Part of a small language model's weights.
Size: 9 layers, width 384, 3 heads of 128, MLP 1536 tanh GELU, vocabulary 8192, 19.3M parameters.
Training: a variant of SOAP for these matrices, 933M tokens, 3560 steps.
Each number is 50 + 12 x the weight over its row's rms, rounded and kept within 0 to 99. Layers, rows and columns count from 0. The size before them is the row's rms in percent of the matrix's.

# layer 4 MLP down (transposed), 1536x384, rms 0.173, rows 346-400, columns 256-319
112:52 43 55 30 31 51 38 39 40 57 53 55 46 42 36 54 58 40 42 60 65 47 42 42 58 30 40 56 50 39 51 36 49 33 60 47 56 58 40 49 37 29 57 44 99 52 75 29 53 57 54 56 42 38 46 52 50 43 59 42 50 49 44 40
112:53 46 35 76 61 69 54 58 49 57 62 44 57 44 32 41 68 79 49 54 42 54 46 31 42 56 55 51 44 42 49 63 31 37 32 51 44 39 69 50 61 40 38 61 51 49 52 48 75 56 74 44 55 75 50 71 60 44 41 57 57 49 57 62
093:59 64 54 60 47 35 58 38 48 45 51 58 33 34 44 68 40 38 41 42 58 45 49 43 35 59 33 05 18 57 55 71 29 64 41 54 58 47 56 43 65 30 51 64 41 55 21 49 38 28 51 58 38 36 39 47 45 57 45 53 46 40 29 39
108:54 29 52 47 49 33 41 44 40 34 49 34 58 32 53 48 65 54 47 46 67 40 46 39 45 62 41 49 65 34 40 24 52 39 64 46 31 53 56 57 29 54 54 53 62 53 61 58 46 28 45 46 35 40 46 48 51 51 51 43 63 25 68 41
087:43 30 36 51 48 43 56 63 57 27 47 44 76 49 34 47 47 31 45 35 39 60 34 58 63 58 65 43 58 53 53 46 36 59 49 48 69 48 58 34 73 70 72 60 52 70 16 38 30 63 47 43 47 34 52 39 63 52 55 37 52 38 51 68
089:45 64 64 52 49 65 38 41 51 50 53 44 55 49 59 49 40 68 53 26 38 54 52 26 56 49 81 45 48 43 40 64 45 63 58 58 50 44 71 54 60 33 44 37 44 39 43 45 54 47 51 40 51 51 51 48 48 65 61 55 63 52 39 60
102:56 54 42 43 35 64 41 45 60 45 57 50 43 54 48 49 41 61 39 42 44 43 56 54 60 27 67 59 59 48 40 50 57 49 34 55 56 48 42 53 68 44 35 44 26 36 41 56 53 62 43 50 49 58 43 36 58 30 45 60 50 43 58 56
081:37 42 42 46 47 41 44 52 43 56 54 41 62 53 39 59 56 34 24 49 38 48 30 56 51 47 45 43 46 40 56 54 61 58 56 56 47 37 59 37 61 48 41 35 45 65 03 39 53 46 53 58 33 33 47 48 51 62 51 48 39 37 37 47
092:45 50 37 42 46 48 41 51 78 40 50 28 56 52 57 44 45 50 64 38 68 59 74 19 37 38 34 47 38 36 56 61 60 51 39 27 38 31 65 59 44 56 61 46 39 34 68 45 63 59 46 49 51 69 27 74 38 74 82 63 28 38 57 46
114:47 70 49 28 53 46 61 35 51 37 52 43 50 44 57 42 33 67 33 56 35 52 41 61 61 60 49 50 44 32 66 67 37 50 28 52 38 37 50 55 62 54 54 55 61 52 52 75 45 36 37 55 42 61 69 33 64 48 63 40 34 56 41 46
094:51 50 32 62 32 47 52 59 62 44 28 21 48 34 48 27 59 34 15 41 18 42 52 46 44 44 50 44 34 49 45 61 65 64 43 63 71 50 51 57 31 58 45 54 63 46 50 54 49 21 24 49 50 40 63 60 84 54 38 42 72 73 44 28
113:54 31 58 32 35 74 45 68 54 39 39 24 41 37 39 41 43 30 43 59 26 46 57 61 42 39 57 38 57 39 53 44 55 49 46 68 53 57 56 28 37 50 59 35 46 42 52 51 57 42 53 74 58 46 38 42 22 65 55 39 39 67 42 45
116:43 48 31 70 51 66 54 53 49 48 52 55 34 36 37 64 47 35 56 81 47 64 46 36 35 68 54 57 30 33 33 49 42 40 36 62 48 48 51 55 53 34 38 44 63 52 29 58 48 56 60 30 47 48 56 36 60 38 64 66 64 58 69 55
125:24 50 63 48 52 54 34 39 29 43 52 42 50 59 40 43 64 44 41 61 54 45 45 41 37 51 47 62 63 46 41 63 35 38 19 32 57 54 63 49 44 57 56 62 43 48 51 35 49 68 77 71 41 75 60 55 63 41 45 47 61 55 25 71
088:46 55 49 40 44 63 51 49 62 47 48 42 35 50 74 58 54 66 63 55 39 43 75 70 53 25 36 62 37 49 53 28 58 46 55 63 57 64 76 51 47 62 48 52 68 62 40 35 51 51 45 71 68 58 51 52 67 56 70 29 60 42 81 59
102:58 49 58 22 42 26 26 47 54 45 32 42 50 40 46 43 45 42 56 27 39 48 35 33 33 71 47 36 51 50 52 49 41 51 38 37 55 75 58 53 59 73 47 70 69 56 34 39 38 53 39 49 41 74 78 61 51 65 46 57 59 48 57 52
105:46 53 36 52 57 54 75 63 53 64 53 54 38 66 47 35 43 40 75 56 56 43 49 36 66 44 69 33 26 27 58 56 52 34 36 47 49 65 45 51 63 59 44 73 49 49 52 63 50 62 60 49 40 49 56 46 33 53 54 52 42 42 68 41
091:43 40 56 42 59 39 53 34 62 61 47 29 49 64 38 31 51 56 59 51 64 30 50 62 51 40 53 41 40 39 44 41 61 64 39 27 53 42 51 52 45 47 59 39 39 48 65 41 50 92 51 41 36 47 33 56 75 45 53 50 70 42 52 56
086:33 28 33 50 61 64 53 72 43 47 48 63 50 39 43 65 44 47 68 44 61 42 51 22 53 55 73 43 54 47 33 41 62 49 51 64 66 44 62 47 48 40 67 56 76 48 48 58 42 50 60 53 51 31 49 61 68 69 56 77 45 43 65 61
115:24 63 56 63 47 58 34 31 68 60 29 75 32 47 51 58 48 40 44 57 51 73 36 65 39 50 54 50 38 45 66 78 54 35 66 44 43 40 45 45 44 52 41 45 64 37 66 30 58 62 50 19 73 28 47 27 63 38 33 68 50 52 43 36
086:67 51 60 49 34 58 45 64 28 49 33 46 31 41 47 76 53 58 33 72 44 42 42 39 36 55 39 42 54 55 40 50 65 33 51 51 33 40 37 71 66 40 69 75 39 81 42 58 33 62 52 52 56 52 49 55 77 62 45 52 64 45 28 58
096:42 36 63 49 58 35 64 34 35 43 53 62 51 70 37 57 45 56 57 66 64 63 37 51 64 56 42 62 32 74 54 46 41 44 56 52 39 42 50 47 44 43 77 42 71 53 23 59 65 40 52 63 53 64 41 51 52 50 74 37 47 56 62 48
109:52 45 36 37 71 57 57 52 42 47 38 41 64 59 37 64 43 43 42 51 43 41 46 58 55 61 58 58 28 64 42 39 47 42 56 52 57 54 56 33 54 29 45 41 71 54 67 49 44 49 42 40 59 38 45 39 57 61 51 44 48 55 61 42
084:46 66 46 54 51 49 54 37 32 44 44 42 54 49 47 42 59 51 31 54 44 45 50 61 44 44 46 39 50 49 53 35 58 49 66 52 57 54 57 44 48 60 58 36 40 55 34 43 35 53 50 49 49 47 51 49 71 58 44 55 69 41 40 43
096:53 49 66 75 50 55 60 51 28 45 53 62 47 64 52 55 52 50 48 60 44 55 38 30 34 49 42 50 35 41 26 44 48 52 48 39 64 34 81 34 70 45 52 42 76 49 55 52 61 45 35 40 57 26 58 45 47 40 43 52 46 72 62 41
105:49 53 64 30 54 42 33 49 49 38 39 44 42 54 34 53 51 50 42 45 43 68 41 49 42 48 11 29 48 55 55 53 34 60 44 52 54 54 59 45 65 48 52 72 39 41 33 30 34 47 43 64 47 33 44 50 53 32 70 46 49 32 36 56
101:33 77 55 76 67 47 56 61 43 63 42 44 43 63 42 41 46 82 68 51 48 55 35 52 49 55 43 54 50 53 51 44 56 56 61 34 39 58 45 33 57 38 44 59 63 40 47 56 46 53 57 39 50 49 48 47 55 48 50 45 41 74 34 46
110:48 49 76 42 41 54 61 42 40 65 60 48 49 59 20 55 51 38 56 48 72 55 32 31 75 42 75 56 64 54 64 45 51 64 70 47 59 43 53 53 51 36 58 60 58 32 70 40 54 50 40 46 37 33 46 28 56 50 50 26 48 36 45 54
097:60 27 27 56 38 48 48 38 41 56 39 70 46 34 18 30 63 47 35 44 39 55 49 55 63 54 24 72 32 45 47 55 49 37 22 61 48 30 57 41 62 44 69 53 51 56 41 63 44 43 51 46 39 52 36 28 60 42 58 46 44 46 53 35
106:73 60 40 57 61 66 42 58 43 39 46 34 52 49 47 53 51 39 39 45 51 51 65 50 28 58 26 30 22 40 51 46 45 58 48 74 61 51 66 50 38 46 57 42 54 47 73 41 56 61 45 52 31 52 56 40 44 72 48 47 53 58 54 52
099:60 54 52 34 64 63 52 61 55 46 74 43 42 34 45 50 36 46 64 52 63 51 52 52 58 49 41 70 55 49 22 43 42 45 53 60 57 61 56 40 71 47 57 51 57 30 57 38 28 35 45 43 63 42 41 59 49 50 55 64 29 55 44 60
108:55 42 38 46 53 51 46 64 55 47 59 33 48 64 62 51 51 71 43 56 41 51 65 29 38 55 44 40 53 61 44 35 47 45 48 30 45 62 50 67 47 71 45 46 39 37 70 38 45 34 58 55 68 75 34 45 55 54 34 53 65 63 48 41
095:49 20 71 63 49 38 46 50 55 34 55 40 61 61 49 71 29 38 44 39 67 55 55 36 56 65 70 42 42 38 63 44 36 55 33 61 43 49 20 47 62 39 46 47 19 55 57 40 54 63 46 62 38 54 56 48 47 34 62 53 44 35 70 40
095:55 48 68 38 50 34 54 64 64 41 56 63 47 51 15 47 60 31 58 48 55 57 48 52 65 38 36 54 78 57 52 50 26 37 27 48 59 36 44 44 46 51 24 58 37 52 40 39 51 58 52 82 48 52 56 48 53 66 45 41 51 55 28 60
091:65 51 52 56 60 37 62 41 63 33 50 36 36 50 45 19 49 49 55 64 43 63 43 54 38 72 45 51 37 48 53 62 55 51 64 32 55 20 52 71 38 50 34 68 49 55 46 53 59 62 33 45 72 76 32 54 59 38 48 51 59 58 49 46
102:42 46 52 39 58 25 27 53 32 60 42 51 27 39 61 59 60 46 62 46 38 72 38 54 38 28 32 41 49 46 56 51 44 50 54 62 55 77 52 37 78 53 48 34 47 34 56 69 47 64 47 47 80 59 66 48 60 50 69 47 50 70 40 36
081:39 35 60 33 65 69 59 58 45 43 57 40 66 53 34 53 43 49 51 33 47 68 19 43 58 45 69 56 42 59 41 53 53 42 49 54 61 49 62 52 62 58 54 35 56 44 54 46 52 48 42 67 50 33 51 49 36 68 43 69 34 49 46 50
082:44 40 38 48 51 52 37 50 49 29 48 72 57 40 62 43 46 58 48 54 69 54 61 52 49 58 57 59 43 34 48 49 52 50 65 47 78 39 43 61 35 29 34 58 72 79 55 68 53 59 46 58 51 47 53 67 53 43 58 41 64 70 49 65
103:53 76 60 43 56 36 66 47 57 68 69 33 43 60 43 52 62 41 52 47 59 57 47 26 34 44 42 41 40 48 33 57 39 46 44 51 62 62 52 34 32 53 48 89 33 47 57 40 43 42 32 22 56 53 45 62 48 53 29 42 55 57 55 51
110:52 53 64 45 46 30 38 45 55 25 40 58 39 42 48 76 36 48 28 85 48 33 64 32 54 33 45 47 51 38 38 34 35 62 51 47 46 48 39 43 31 65 44 64 51 50 48 45 60 53 52 47 26 49 53 47 50 59 64 58 60 20 48 65
086:36 50 60 45 64 37 56 59 32 43 56 68 31 50 71 68 44 62 49 46 40 39 43 38 60 46 39 59 64 54 34 50 54 26 44 62 68 47 64 54 38 61 38 53 80 39 59 47 47 50 50 61 50 59 67 57 72 60 34 36 44 47 63 35
108:44 56 52 58 41 37 49 43 46 51 48 51 47 48 43 69 44 74 21 50 45 44 32 44 49 42 47 56 67 53 42 46 72 55 60 67 53 46 43 58 58 53 29 46 44 43 60 29 51 45 34 48 22 43 31 58 56 43 59 44 46 86 50 51
102:55 50 48 74 56 40 41 48 55 52 61 60 47 31 45 41 53 42 51 46 50 45 57 42 48 56 52 32 64 56 48 70 67 52 42 46 45 56 67 43 58 62 47 54 51 49 84 24 67 44 38 74 65 48 64 48 63 63 60 19 53 47 63 40
079:45 31 42 41 58 60 62 64 66 28 62 73 34 31 36 31 54 67 43 35 43 35 51 45 75 44 70 44 24 38 43 43 48 50 39 61 49 54 57 54 47 69 46 65 70 53 55 47 53 52 55 72 40 38 59 63 62 48 47 60 52 42 66 58
098:38 56 40 86 51 48 55 40 52 52 48 64 40 35 57 52 45 45 45 54 30 57 47 40 37 65 52 36 51 58 29 32 67 56 44 46 45 75 46 73 60 60 65 45 66 43 41 37 52 49 64 40 56 39 35 46 49 58 60 40 76 28 43 56
097:62 57 44 52 47 54 27 37 50 64 45 68 31 40 28 37 41 39 48 63 38 36 59 53 63 57 44 34 34 43 30 44 68 40 64 44 38 48 68 53 50 45 43 59 47 53 53 54 59 53 49 46 49 56 49 33 56 30 46 62 39 52 78 41
108:38 89 69 72 53 41 40 40 53 57 29 48 67 70 51 48 61 46 45 70 48 42 60 71 39 41 28 46 36 45 45 57 30 49 37 28 60 55 58 38 58 54 58 54 47 53 53 49 34 58 35 42 62 37 45 40 53 62 52 40 68 40 46 49
084:54 58 43 54 52 51 46 40 39 44 47 50 58 46 40 50 54 50 31 64 52 46 49 55 48 35 35 44 50 55 56 53 56 48 65 54 48 56 54 49 49 49 43 38 45 51 19 39 40 52 54 51 47 54 45 50 68 54 51 48 60 44 41 44
082:49 63 44 39 42 31 50 51 29 82 51 45 53 58 37 71 50 52 27 59 61 77 43 34 52 42 51 46 61 67 52 39 41 51 68 49 60 49 35 53 37 46 46 79 61 40 41 42 55 69 60 39 50 36 47 46 54 42 38 34 43 59 46 34
099:50 67 21 43 70 44 55 57 55 53 69 30 52 45 45 35 56 44 60 50 59 52 44 50 70 34 49 51 64 57 55 49 62 53 52 46 50 53 51 53 43 36 48 63 30 55 53 41 46 32 58 46 69 55 30 66 55 40 59 41 49 34 51 69
086:43 52 42 65 59 54 25 48 56 27 38 58 46 39 48 58 43 47 58 58 34 61 56 35 45 35 64 57 52 34 29 44 31 49 53 44 61 37 67 47 55 64 60 58 45 54 70 40 66 37 55 66 40 55 71 50 41 31 39 45 40 45 62 53
099:59 48 42 37 45 43 58 50 48 60 45 53 64 49 56 64 68 63 31 53 43 29 58 43 59 44 41 47 53 60 51 28 62 72 55 43 46 48 48 62 54 46 53 55 62 62 55 59 45 53 42 53 42 48 45 45 48 49 34 52 37 41 53 49
106:27 49 58 37 46 37 54 51 57 57 37 24 62 48 30 53 38 39 48 47 52 50 30 44 41 47 57 44 52 50 40 38 40 39 43 74 52 49 45 50 59 47 38 18 65 29 48 72 33 36 57 57 57 23 35 66 39 61 53 66 53 27 51 55
101:56 59 38 61 63 52 45 37 36 43 32 47 46 47 52 64 50 64 61 46 45 41 38 39 48 49 36 33 30 44 56 54 64 54 58 58 47 58 59 57 63 48 55 47 63 53 40 43 51 55 45 45 42 27 68 39 50 51 59 55 36 60 74 35
134:60 45 62 66 34 54 33 57 59 51 51 54 53 46 48 58 39 47 36 62 46 45 28 52 70 62 54 58 46 44 30 40 42 28 44 48 48 59 59 46 60 46 38 40 58 57 76 64 70 61 56 59 42 48 54 39 65 47 61 48 43 48 60 49
# layer 4 MLP up, 1536x384, rms 0.176, rows 347-400, columns 256-319
106:38 64 53 58 54 33 62 48 39 58 52 39 68 75 37 53 43 54 55 36 53 53 63 89 65 55 40 48 66 35 43 59 49 43 47 28 65 49 41 28 66 71 64 57 57 34 66 60 59 37 73 49 32 52 49 42 51 26 51 48 37 47 51 56
098:41 47 36 58 63 45 46 58 52 34 46 56 48 57 53 52 39 40 57 53 54 62 60 50 47 50 60 57 51 58 37 64 55 48 51 52 29 37 68 55 20 33 53 65 45 56 23 68 45 60 44 48 47 57 56 51 66 52 60 42 14 53 53 67
104:56 61 52 51 43 37 57 49 65 43 53 47 56 54 45 45 55 72 68 65 69 70 73 34 44 60 46 39 47 25 32 73 40 52 62 39 52 61 45 57 55 43 58 62 59 41 26 39 51 63 31 46 46 53 72 78 40 40 54 45 66 55 44 63
081:56 55 54 23 42 34 50 47 57 49 53 56 42 57 54 66 46 55 41 61 28 56 64 27 64 40 51 53 41 59 71 34 42 45 60 36 48 36 40 59 38 29 52 35 49 58 56 69 14 46 47 56 45 68 43 43 63 52 29 42 55 23 48 56
083:44 56 49 34 27 37 43 52 48 42 72 52 49 48 30 51 66 44 58 58 49 58 65 38 51 58 47 39 35 50 48 53 47 58 56 36 54 41 64 43 54 54 38 52 39 52 56 43 43 58 32 46 62 39 38 48 44 36 52 38 53 49 49 36
107:54 33 52 58 66 50 65 32 51 53 67 32 55 72 44 46 52 43 30 42 69 63 36 48 31 29 43 39 48 41 56 60 47 70 55 54 36 35 49 49 50 36 48 21 42 53 45 37 51 57 38 47 56 38 48 49 50 62 55 64 56 59 58 69
090:55 63 53 43 63 57 48 59 41 28 33 52 27 68 48 32 44 42 40 45 63 60 61 41 60 44 37 60 47 63 63 64 55 32 39 58 52 69 60 36 50 33 52 39 49 50 58 58 31 54 55 49 46 52 36 68 57 46 63 62 56 48 35 65
099:34 42 54 61 59 37 41 40 47 61 62 65 42 26 77 55 51 54 63 66 47 50 47 43 41 61 32 30 45 38 54 22 58 50 59 64 40 99 32 48 61 50 50 26 42 61 36 50 55 54 40 45 43 38 40 56 49 56 62 69 41 58 37 29
107:46 57 49 46 76 63 65 41 31 41 27 39 81 45 48 63 50 67 53 42 51 60 46 42 41 60 62 39 55 30 62 58 64 41 23 39 44 74 63 63 53 40 53 41 34 42 52 39 40 50 49 54 46 39 56 32 54 53 47 51 36 71 70 53
098:60 49 57 49 35 27 31 51 64 50 50 34 42 54 59 41 37 21 36 53 23 62 47 41 45 51 49 51 23 35 52 44 38 63 42 49 51 49 61 63 16 41 50 49 61 42 48 66 61 49 57 42 44 42 27 73 40 60 49 77 68 60 52 46
106:44 42 60 44 72 50 62 35 65 58 35 12 49 56 72 62 37 66 67 61 56 46 62 33 50 44 57 58 49 38 61 28 33 55 38 35 84 32 44 59 39 46 55 38 52 28 39 68 48 63 53 48 57 52 42 37 47 45 47 56 38 42 48 15
116:53 59 32 53 66 54 32 49 48 33 66 71 41 54 63 53 32 57 55 49 59 50 60 49 61 52 49 52 26 47 61 45 63 47 62 32 71 78 49 44 41 37 43 73 49 46 70 57 43 40 80 56 41 65 44 44 41 18 45 64 42 57 54 42
110:52 66 70 69 59 52 59 59 25 64 45 54 50 47 61 50 52 50 44 52 44 48 60 56 73 57 49 37 31 49 50 67 42 41 46 36 45 41 38 44 40 49 48 42 72 60 48 45 68 60 44 42 42 46 53 46 46 49 61 44 34 55 50 42
091:59 36 46 41 53 62 41 47 55 42 58 46 34 53 48 50 70 59 33 65 41 58 43 21 36 54 59 19 60 48 47 46 65 50 55 48 30 52 60 54 64 66 50 55 59 69 58 48 40 53 58 38 59 47 39 57 17 56 21 66 25 41 43 36
104:62 42 18 54 36 54 23 37 49 53 32 48 47 42 48 57 45 67 68 35 52 68 45 76 43 41 61 36 60 24 59 59 67 56 50 64 62 65 49 52 48 52 24 52 49 45 49 38 46 61 59 73 48 63 50 73 48 40 52 51 55 46 36 64
103:37 42 66 50 54 49 49 61 51 71 49 32 68 57 49 39 61 51 71 38 48 55 51 41 29 66 59 63 47 53 57 50 38 46 51 61 41 75 55 32 44 46 50 40 34 74 38 75 53 80 53 38 47 59 49 58 62 43 28 48 66 50 41 38
096:68 41 61 24 67 47 46 62 35 52 66 48 57 60 46 31 42 54 52 52 42 60 24 54 54 41 69 70 46 92 60 53 35 28 45 48 56 43 40 42 49 40 61 71 24 53 63 59 57 52 44 64 45 59 64 59 28 76 50 72 51 29 49 40
081:37 52 47 48 47 34 65 61 56 54 43 63 43 33 66 47 48 63 48 51 51 50 40 40 49 39 28 54 62 35 64 66 70 44 39 48 60 51 55 70 44 72 61 47 73 54 42 63 50 48 53 56 54 52 52 46 37 53 27 48 60 21 55 35
110:48 66 53 65 59 40 42 56 39 49 51 56 31 69 40 41 49 65 45 50 38 39 55 28 39 37 36 33 54 62 41 56 41 41 69 41 52 41 48 31 46 37 49 52 65 59 36 35 39 60 25 24 43 49 58 55 59 66 28 72 49 59 18 58
107:55 49 49 36 53 66 33 47 68 63 64 59 66 71 50 48 69 56 43 39 38 49 64 63 53 65 48 60 51 52 83 54 51 64 61 55 43 65 32 36 48 49 51 54 48 49 59 49 53 49 37 55 54 55 59 68 47 31 57 77 54 55 54 49
102:47 54 49 68 42 79 65 46 51 55 47 42 53 62 59 27 66 66 48 40 58 64 43 63 58 50 57 37 52 49 52 51 36 58 41 42 53 45 55 55 41 49 34 51 48 62 44 29 60 51 52 58 49 40 54 45 26 59 54 52 37 32 52 45
111:52 47 36 51 36 42 63 11 35 48 74 39 36 41 41 49 52 59 31 35 62 59 48 59 33 55 73 45 55 53 33 42 48 19 41 52 49 68 39 62 30 41 47 33 28 59 81 51 39 49 46 47 28 53 59 38 58 49 47 52 72 44 21 32
115:48 79 15 41 38 38 58 69 71 56 60 32 40 67 47 38 57 58 42 67 58 65 39 53 61 52 33 57 52 61 62 55 46 40 62 58 56 52 56 69 49 47 43 48 34 66 51 59 48 62 69 70 60 59 66 29 46 61 32 51 49 72 45 57
099:39 21 40 59 51 49 60 36 58 41 50 38 50 34 25 63 42 69 39 70 50 31 56 60 32 56 43 52 73 37 55 37 48 44 46 48 64 49 32 61 48 42 67 58 55 45 70 39 58 75 53 39 46 48 60 38 59 53 45 66 55 51 49 58
106:42 61 51 50 57 70 64 56 36 54 48 68 26 58 53 24 39 46 50 39 59 66 52 40 48 52 47 49 42 53 62 38 59 62 52 49 49 67 35 39 64 69 47 34 33 58 66 47 48 86 55 44 57 58 49 69 54 45 54 67 44 18 48 38
102:45 50 39 35 40 44 57 50 49 65 51 47 31 33 52 41 48 73 51 61 41 74 55 52 17 64 61 50 60 65 41 42 37 52 40 52 30 57 46 60 41 60 65 53 67 52 57 53 49 56 34 54 43 50 66 59 41 55 48 48 56 47 42 47
113:36 32 42 64 54 49 45 47 29 58 40 58 63 71 57 46 38 37 62 85 69 52 46 60 48 65 56 81 45 52 71 41 52 38 45 51 43 38 40 54 43 81 62 56 68 33 78 46 64 38 59 33 35 46 38 30 41 34 62 54 63 58 59 40
105:36 58 52 59 42 52 64 48 63 57 53 48 43 70 52 37 55 40 40 62 60 51 68 39 50 55 30 43 38 56 37 53 33 40 39 52 37 56 47 43 56 43 59 46 40 78 46 49 53 43 48 47 55 72 60 61 28 40 54 50 33 40 77 37
101:65 22 62 25 56 71 53 57 40 37 63 44 51 28 30 63 42 46 71 47 65 52 48 53 31 68 40 36 40 56 52 22 41 51 38 51 44 43 47 48 32 46 42 28 21 53 52 57 44 50 46 71 58 57 55 51 28 53 35 47 36 48 55 67
098:59 44 50 38 51 35 50 60 54 71 63 47 44 58 58 51 78 43 50 60 45 47 61 27 30 51 69 54 42 41 48 62 47 45 40 59 58 39 68 45 71 43 28 80 38 54 38 57 45 35 50 64 56 34 68 55 56 22 59 51 49 60 59 32
101:71 60 45 63 59 24 55 48 60 60 70 44 32 54 45 73 63 54 33 28 43 45 45 44 50 67 38 69 51 47 54 55 57 28 62 56 41 48 61 50 44 57 41 43 31 69 38 51 41 52 51 61 60 37 50 43 52 67 46 68 40 43 47 67
094:58 84 70 41 29 40 27 44 48 44 52 25 48 56 57 44 43 54 59 49 49 60 59 60 55 42 40 45 34 52 57 64 43 58 53 35 49 49 47 50 58 49 46 28 55 30 69 37 60 64 48 49 71 45 60 63 65 51 43 39 45 35 61 29
101:62 41 44 44 46 43 72 36 36 44 53 27 59 55 48 30 43 48 59 66 32 21 57 45 39 62 47 64 52 52 46 45 68 71 63 38 60 22 61 54 49 39 49 56 56 56 64 61 46 61 65 40 45 53 26 55 42 57 46 52 28 51 45 77
098:41 62 45 60 47 76 62 65 69 60 46 65 54 51 34 51 49 73 68 62 40 68 67 46 58 50 43 34 39 33 80 46 48 43 71 46 43 41 56 60 33 47 42 33 50 68 54 52 46 56 71 46 41 58 84 29 63 54 37 43 46 46 48 48
093:51 45 58 66 48 43 25 37 80 53 40 62 80 54 57 39 62 58 28 37 44 65 31 49 52 73 66 51 47 27 31 39 50 36 40 55 77 60 46 52 33 66 63 59 55 51 55 63 56 48 46 62 55 48 42 48 25 28 61 61 59 48 63 54
075:74 50 49 74 27 40 57 51 45 36 59 58 45 75 62 57 47 47 43 49 57 32 65 56 43 40 47 45 76 50 62 38 31 59 41 45 71 22 46 28 48 49 35 35 48 40 49 48 49 35 43 25 56 40 40 65 45 21 42 65 58 50 44 28
076:59 69 64 45 48 70 57 65 55 30 28 36 23 52 37 75 50 60 35 47 53 63 44 64 63 56 39 46 66 34 36 47 41 78 55 43 67 49 63 41 62 58 58 51 44 52 35 61 51 44 56 58 54 35 53 33 36 49 36 63 53 34 49 40
110:44 34 54 35 45 26 37 36 47 48 58 36 66 55 54 44 58 46 49 75 64 62 69 74 33 64 45 37 65 55 52 52 60 28 51 47 59 40 45 61 64 46 36 61 53 79 51 49 55 59 53 54 46 63 44 47 55 40 41 44 24 52 74 40
093:51 49 45 32 62 26 50 53 74 47 47 40 83 38 61 56 55 57 68 46 56 48 56 66 48 51 40 43 47 56 38 33 38 52 58 57 58 41 33 59 47 54 49 45 32 60 61 22 45 60 52 59 37 52 40 67 23 65 35 65 74 52 42 37
074:57 62 46 45 43 59 59 37 66 59 52 46 40 42 50 62 42 51 54 35 58 58 51 78 52 16 45 43 39 48 53 30 46 58 57 38 69 36 56 41 61 48 64 70 36 53 46 50 68 47 34 41 56 43 63 62 56 42 69 44 56 53 38 36
104:31 54 63 52 43 47 53 66 52 43 53 73 50 46 64 50 49 68 37 51 30 52 41 48 25 23 44 57 41 54 74 47 52 39 69 48 82 55 64 48 25 49 43 49 38 39 37 35 38 54 42 47 50 38 50 45 73 47 52 55 40 46 53 39
100:44 38 45 66 51 66 73 51 75 63 73 40 29 47 39 56 50 36 49 35 44 53 51 31 66 63 44 39 52 42 55 67 34 40 41 55 56 46 49 48 47 50 72 49 73 51 47 43 34 64 50 70 41 38 54 57 50 58 49 46 66 41 25 46
078:34 47 24 35 54 37 55 59 52 49 19 45 25 52 57 53 68 59 25 63 20 57 31 55 55 52 36 49 49 53 40 54 54 56 53 39 47 38 56 47 64 50 21 34 47 43 57 41 27 48 37 54 66 38 46 64 51 27 50 34 57 73 48 31
103:49 49 45 50 52 46 63 62 47 57 42 43 35 56 56 58 48 63 50 63 31 61 45 76 65 57 73 59 56 60 50 71 52 40 52 50 51 42 56 82 47 45 63 61 59 46 55 64 59 38 51 56 67 66 44 65 37 55 41 48 42 73 64 48
102:44 42 31 60 56 34 54 50 69 53 64 42 43 54 41 63 30 71 82 29 51 43 50 43 63 29 57 56 58 43 62 62 20 42 37 42 57 67 64 46 32 56 60 63 56 25 41 48 50 68 28 47 50 47 41 63 55 49 64 60 55 40 30 43
107:46 45 64 40 51 31 47 40 39 65 66 61 50 66 47 50 45 66 58 58 53 52 46 63 72 67 69 37 53 39 54 54 25 41 84 56 46 52 47 58 28 32 63 59 56 53 53 50 42 79 63 51 56 55 38 39 32 54 60 54 56 58 42 56
116:58 62 45 58 63 55 39 61 41 38 44 37 59 47 40 34 53 50 52 58 56 45 47 54 70 26 62 49 62 60 53 57 10 56 72 53 47 41 73 68 61 32 24 57 48 47 23 64 27 47 47 32 45 60 60 49 51 66 53 44 44 68 43 48
100:56 44 40 66 74 55 38 38 49 66 66 32 65 51 58 67 45 54 48 78 50 57 27 43 47 28 70 45 43 71 77 31 51 56 55 56 73 38 53 58 42 76 57 56 47 35 50 58 69 56 44 76 49 50 51 69 44 58 66 52 47 36 74 55
108:51 50 47 60 54 22 51 52 57 51 55 48 54 40 55 47 55 75 25 28 57 42 65 56 68 37 27 30 51 36 38 39 61 44 62 46 43 64 65 45 61 59 38 43 48 53 50 43 46 55 37 76 63 58 36 49 51 55 92 52 43 44 49 50
080:54 57 31 49 68 61 44 60 69 49 62 25 57 47 44 56 42 47 42 69 45 42 45 43 54 55 66 32 44 60 51 55 43 46 71 58 65 26 61 60 53 52 36 44 71 44 37 49 49 44 46 32 56 51 54 43 53 59 55 56 50 34 49 28
107:61 35 61 47 51 66 60 40 47 47 43 50 75 36 51 41 55 41 43 57 58 44 40 59 48 59 47 39 49 44 31 50 50 33 55 54 48 51 82 58 51 57 51 52 53 55 54 54 45 50 48 43 52 54 44 59 53 69 38 42 59 43 49 33
101:29 45 58 53 61 47 59 50 31 57 46 38 57 38 74 51 58 41 70 56 32 50 37 59 49 75 57 57 46 45 50 38 24 33 54 69 49 35 68 24 66 33 25 23 67 59 30 43 61 41 47 52 51 46 47 44 53 48 35 62 55 43 48 51
106:53 62 54 45 51 29 60 50 77 47 60 58 43 47 51 62 45 30 57 45 67 51 41 50 40 45 46 48 37 55 63 72 63 66 59 69 40 56 36 52 53 33 77 44 60 56 48 60 48 47 51 50 45 46 60 47 41 52 60 53 52 74 54 68
127:50 55 62 77 55 55 48 36 62 54 64 51 35 34 45 71 45 56 45 56 29 37 44 43 41 17 63 67 36 41 41 59 65 56 47 57 53 47 34 48 59 75 35 54 56 35 63 55 57 61 49 61 41 79 55 54 73 45 69 52 52 56 47 60